Part of a small language model's weights: 12 layers, MLP 256 SwiGLU.
Each number is 128 + 32 x the weight over its row's rms, rounded and kept within 0 to 255. Layers, rows and columns count from 0. Numbers have three digits each. The size before them is the row's rms in percent of the matrix's.

# layer 8 MLP down (transposed), 256x96, rms 0.176, rows 246-255, columns 0-95
101:167112152116102147085151138062124161111115192097159117149148096180119116113108173083124133131123096095029159171093155147109157069154116071143144156152138086104115093193138132089133146158124129167125133172083123111090132158183174138163159128168152097174154121133150135072202115122140112151
106:098162166107089125122124214095146117102107108024136092169120082134110156129132111148124081100191108151129125133165121104149145178112190124112133157136178151121108146119120098132154122087135153143102142126097078203147098161096113108116149125135128201172157079141172153132122218104105151117
099:168126101112131143139045151145092138110073122168097131143129099140091097130132119116127154059117087105170086114097127110098168146119143099124051126139123121110153123114101153131144089172149130178078115162159144128078151164055124199078131102163104070106151104102146123143149122022124134085
108:161090169150107127127129134103150101106099187102204155113156079098094129122120096138104109148065047105128126162138104081160086102098100114134129151158133104158120123110125183113162108199100095161102140132169123204138134114125089056134104129156189187112143155089122094154105101143173135077
102:132105147129148180056107071130155141111129122073163146117098087101186181184164099108119148092165124184113145104208091137158130154118120130068130133091068080120095139147126211140151111135092151109162173130112168113159115176186107094129117106146123183156113161094127143130147092090112127141
104:187179125115117098125143161145091159093200193139161093157113176147102097159101092145073119143198131088075116111101141118106152149100161151121101040130103132133106150140122112148111091130128180095116143147141163157156125123147132157134058122112129114106093109143079189108198163131203126143
099:077141150125125157118094140150124147148125133080119136097141093086103167171076168083157092147168123168115134139167125201086135128137156147159189147164175109140071134065131171095106137191078138183092127090127105096125124141135160097150128128093105153183148139144153092087097162059151200129
091:146146085140103103144135119126076099170148180135113116109119144188154133151145078133139103155112178194126187138128145096139144127170143152086120130179190128163131086164077135106129171107123119114132115071124082121061146164130164109086126186131164111130072135162117090176097099052178111186
103:062114160151121162145129162149138110196131136103122158146152133173088158106129124111147101143130188132163072136087123151115126117152083112135128118119179078102136137143067106091150122094205112151200148113082125135157160097114142130135157076132199151034123124203109144089134128156111074117
116:085125067106134212089201129130100163140109134102151123123094121118142122164099077132112149187143080138132129143082130167090121144165125188062115136131117125126083156124091134207120096162162119211158149116154148083129125129145125114090182112129175128158140113133133089148129082169204145142
# layer 8 MLP gate, 256x96, rms 0.196, rows 247-255, columns 0-95
099:147148149092125132119188208132084090106094097031162089133121102130074120115136130173142151096193121118128108150122124104154100126143144121136200185106169186106110107149127087098108087096105194097115109105105129167173087157112104133116095146098178149174136118112160127107111189129114079119
092:139152155123110122143077067096129148102161137113093096115168099123203082056114065129075095099102083127148100158137131093124161139152117123147121100112096123182145092152145154103152086134096144094143110073104109105092065119100068089208154124148160125153118120110156080108119134076176144072
102:098192152143121182095133158166137131118118069111140118069144137149121130128130117133085134108120121148137086100145105159055072115081136121119148075126146128067138122174086104101122146168183068117138145132149192150151087103160069138080166108126120142171152125122136122078226172152107087096
102:120139184124150106138134155144123103107072066147135053101175047118110096102119097178161099159081156084164164086162159083114167100106098112161159098102105109072113091168157114113077084134160159045113109122132111112128082120096133102150176139138129166144162120170145088148124148109112143092
109:140137135119156130174166160097160141109170069068093112061099081109111168162086142135188132097112160139136093103109152112153099120105116108138132147116114177126106111183132126079137132133086139117127075103054128148115123140076079091130144166126140133202135082075159119095151157116137054052
097:115106130185132070111128135125148098108126196148132156129169137152184137112140141171129164086045141134186145136108195118184141082149069178189077156119100127128116098127178149137122131143117115110143179119075135140197153190151093186178171128127138082107143112093116131144107157134136122155
100:109142120125128089088128152142158135152130044123172154176111135190120120128122186127102171151132142099170092153133167107150069097100099130156113101134077124087073138132157085062073087185147135112088147127130172146139102110159058130094139153120106116133114105084090144113171185208162142127
099:129123106100161120089071154118101121125204110150156103155110095144113145147111164102134126096185127140141115168187173121152076104182071123170163105149154111105155102129094167093214079148142131151098171136149126164176095086128133148151093127159184144130134134079123118082117117145229137150
114:172150153124167130124148093152069079139150111090159140144119107109110100106134130148098148135079039059171116210097157079125119166135121123152126121109105120170147177175072149132102123165114066078104117138111091133151082126159084100108118181156135086152109114130117110078083138196089149116
# layer 8 MLP up, 256x96, rms 0.181, rows 247-255, columns 0-95
114:107152075132135134112095086176142129136121121255118162169143136169121158151134139119088160145085125113139140071135190153139117129115098106180121136115077083139140161129121103099118177167101150134135116147118185115108110088154079154111111090158111123103133151071137141142130070169134123109
098:175103172121119123111181169182097109168144120126082147132136126107140090091155024105048100133083138070120137143114139138119095055087146099147200068138148117184148169156101126096124131116105146144155114132156143151117120142088169175067117088118148099089166145099136103100116139106150156136
106:118182112067134151152095172111204107165123123093102160169126141138168159180144126120135087126141081117138110121171160109128155122112186083086194111124193158094151160147146147121166119134117129142154109150122102082098162170092065136125143129151175185111180105116172085186152160115063146109
100:100130107070125055117137166165131134111112156138115151135113117118100081157146108125126142146118124070114135129111170111106093162097155138084072190140134121109134071107143126158175121176048140143123092099131170107190046101107130150152157143103150111153057100147110144177029139101151132103
102:138138071144062146130115192158037088147147137122075138138091099123141092114107194163135137139104107147158115180145119123101105102082172167115102145108080162070114097113172111107145157127140096167137113195158157151144114100083101128140085124153049087167087135152131123110082131145108137178
099:189060153090144081149130145143191055154112114102182131126161101170149130088124068176111123182153144115147131150178145115151174135152098100141126132168121157123094113130129101145118065102138068104137121089147111097058201167179112112156091149107102107130074114124106134175138147092154158139
090:125146125169137146072109129152128148162103102139139131158116090150114105108132160151152196129150174075179090235172172157113069153110106143083157158105109110148124112065116129121090048149123118113107158090135106158151151139138112171054119186178131161126156087095114154107133166149097156136
102:129044112132127127135126125090132120083053123110144105135108134160110134113190134147110124125150142190136125123123113103196167077127102139134174068115112113176163128123140176202065071114079141081111163105117109121110153132089146131173137047079116163125137093107167184140152121155097088146
114:102121156133145138119136129133150051065115105134131126128114071126114154143147150177119093101110099183195154084160149123102125194125136142145084150080098138141040124115113115085090135109145171138185110178141146132084190106117101076164137097105068127160101122051131107133084128164129082110